Part of a small language model's weights: biases.
Each number is 500 + 25 x the weight over the matrix's rms, rounded and kept within 0 to 999. Layers, rows and columns count from 0. Numbers have three digits each.

# layer 6 MLP down (transposed), 640x128, rms 0.0525, rows 261-271, columns 0-127
521473474500506504475464516522513536498493530475477528509492523554512516473486489527527506507437495509514540519486507527501453476504494496500516496510500496535526495526488504486487515526505474531497503509495464490442459507499474490451530495504515488495488534471472444508492539490493472573469502487501495503530487533463538509478525497548483517534529478508460514455535473501491509491480
524494467478492477501522469484532492469526549515512460515509507501494492460477516490491480489543475440550522504472496541470515474512505528515535457464517532517490479525456481518472501493512500463503508440462524479499477491518476531531516521544500550488529588544470512470488497511457485510506549519491502486495496470542507504485496502530450524480518527487508484486488486506479485495534
524471503479500506507513481520478491462487495491525496489502521511478490467495548476538512500461484523484438512527517498559510461463502491509463539522501498548472504483513525519535517519516524521498558427476502494480509470520480524467508504508498499496476494491486494464479558465491491482456487477475485504550503515515473497511492484537542478539540502547556525519464464499487494499478
473510468524494485500475519486488522532509493489496471484503496519529495513545500528500540504513480493523513534488501487473502520528484521501525457494503530491499522497473503502504496535487486529507464514513502509525503471499534472531496540494530485496471449452517468491452531527513491522508512484498512505468496454521535509436504503462500485513459498460489506509502477521551501484488
548488511478472513467526548528476496513502451467480502522483512463495507461513485530506533483508479529472476447528487482493508488468520483496511453543435513532471503487531489484516494444560494522501504545513499493510526529489469479480481535489490528528521470488472504517528463515500515483544450515537503459531506495490546496526497470498480479493503505479535514507490540527488486545498
518492535490527503540519519531486528510496488467512515487466509485516502499550502482498504495478491494520485474494507469507468485470507466526469526503519500520490517497541478495460540497488486469472549485515522534480499486451489523483494492481492493511505509511511468507505491481528501511529484498539477484498483484516441544512525478493483484513492493473509528555502531471520508500484
571505500500529523529520457473485502519498524526498534510541492487492545482483520493505513483505481505485480513513486471503500483553468433526499543514512462485540482477482500514524488503484501486485543502501522470478573502503505428543516483514495462535447525474497511480485491506495515508521492502469535472489520488517465505494478450469503477480499501511527506546502474505494510467487
506512455481509481491569509499501480472482456477476521517504464489505495564490518499525483518507476499513491486488514500484498486481504479521474514501482544492475507459505539468480505488511477523505508495486480475501508514526518514479465525497504498494481482494487456466525522452494478467485542505495589476479554538528493509519487508512517517554510504541499474505460535532501491500548
455520473493462496510482504505506515522475479541511494493534469479518508486507487509526514526506525534465511535512517470503502472551465475472489473510541494500464498488476531531476516485511470533512573520484476500500497487493484557498515539492472528530523512489460499480543508499519482501458474511495533483478515476507464529463468459508477511464484504544503492481473535504512522490509
470490500508507531484478523514488525564520516509507456465505441502486488525551495511487553484510494484507493498453503502469500529494470478477521494511477513505471504484516459531503514457498486509475495516530524551522499474481526525480517498468512462452485501504490498524475491457501496499524530474500442515491529485511518546492515521501474495517530531509470556488457505517471529508530
459482483490493486431484390541502481475515493480493495512469497455474514460506496499509498469504491497488499476487511510495522487485496509491499520494527487493523512494478529500518541506531469499468490504539497539511503532511479569480484534499483500485525479520513543531506502530517538488455504510548512515562516492512525436497489490513515523488562516472517476487442508529514496479487
# layer 6 MLP up, 640x128, rms 0.134, rows 262-272, columns 0-127
528493503480484521523496491497525468496509521508525482505567476555535480518481500543491497453461478532491498486534527471536468487455482493543492480522486524483477495506502501510532498463493486515487476479494515525480506536448499538473499527502504476525547498505524509527486494494500529502495488506537478503533462516473476484508544500531486492479508479495501501498498546482453509496479
494506506517514501493490504477496485492509521501430523504527497506521555537504461553499512487495499488521464437512499528488470493526492501452479488471503525505503513503498491518482464446530531450498488507487492556521477515472489459497506531522495521481457490468532586532490451522514509502514496514509488537482488525495522505498507518487543553503512522478466535520500483459471509472484
527529527501483477519500526505523513475479554500480533484470528495531513467480550443503492523470526520479491448501498466532516475499484457505490511507497479465536526537488497517518512468492494465533507474493513467477493555459506526475490485508518519518500519535481491543548504467444505489522480503485508494539482510502504479519462500518536500547515466489482508536463508449492470517526
539504519492515519549501499528490529520492513519514487507488469525465511475516550516505526504573525515481447467499516460461518533486478491518535488518511486526477510511492476470496461489485442542473472525473514462476471536523514481515515483526537565491436517493498489511511536539498473506521456528489481521499483484504544486511524463470516485461510501501487505505503506508465527501494
508515506529495504510523503495532484492472502500507485510510470542526477504471459449500526559495513508495488503539500501514490521490474474496459509475481479493525529505519554475505528509459493500486521525480511490513522526464453490475526490481517501455490521515479525495506509539488529491530530523491506478502483482498466483497500529456479462501517550534485548473470542504524514475496
497470515475520473465496457513523475484538521466530496508493525545467501522504502503484479479444523503480526496517479524555518515487511543534539489491466473527515514472500492473501523494491497509458480481537491471523450444477476504506575497457542486469495516479535495523513486527514559520473515517483506484527510494499495531518483494529507507486477521523486519461512466558517486480493
504491498497452546468455503501537514509534492458514519517487522493534497573501493525502509514477468459523530490555507532508469498495521489514536538543486487474553461517491555505531469475505492519547470510506511468471491507465509478508509496531467477475448544473496507501487520506490496498517483530503533497531487478458453465543571489509500518460473505522482500509507501507502463531531
527526475495545474577461509475475481536495537497500511527496489493500508486466494555489526527465460498439537469519449480489513497493487456513550486513516532498480488484535488516522514474506517500493501487514516478474514515478500486481525462516484497472503548525483485498495504514508557503501473481473496484491509509486525517501492518477509536465558500561501477558449496530500519518502
536509497470510458497466504489528490478479497489549483513483498557522532467501488478531493539504470516492492538493523484511496519493538475520507494511521481485488476526549493502485513526472517502484532504501495494496528493445464520436517535519472474454543478514526524508520458485474514456520511529512478480539501505495511520532504478467496444475491503520519501520518515483465493470449
473507464445555560517504440526501516510532502466476508494502520466448509493527462546526506543472496478529509527504486483507518506455477521508498494528525469480479520532463498496482524459487467480468540463474468455505489506463500521486473490512479494534540507495540503482525539535516474510551493532483523489494473508453489492496512514486491493504514514563511508499490487502528523503518
524523541467469455533489495495507479501547478502449503487518486511490476474488509544494450493476497488522529485529483501522516485520473506509506515479518541509525485503533541520505572465467508529503490487520483506498544558506485520479491536517482537528446535477476492445529514505457506539475519504516462539489502517476487481496523475445484572493467489446494496510430521512476500538520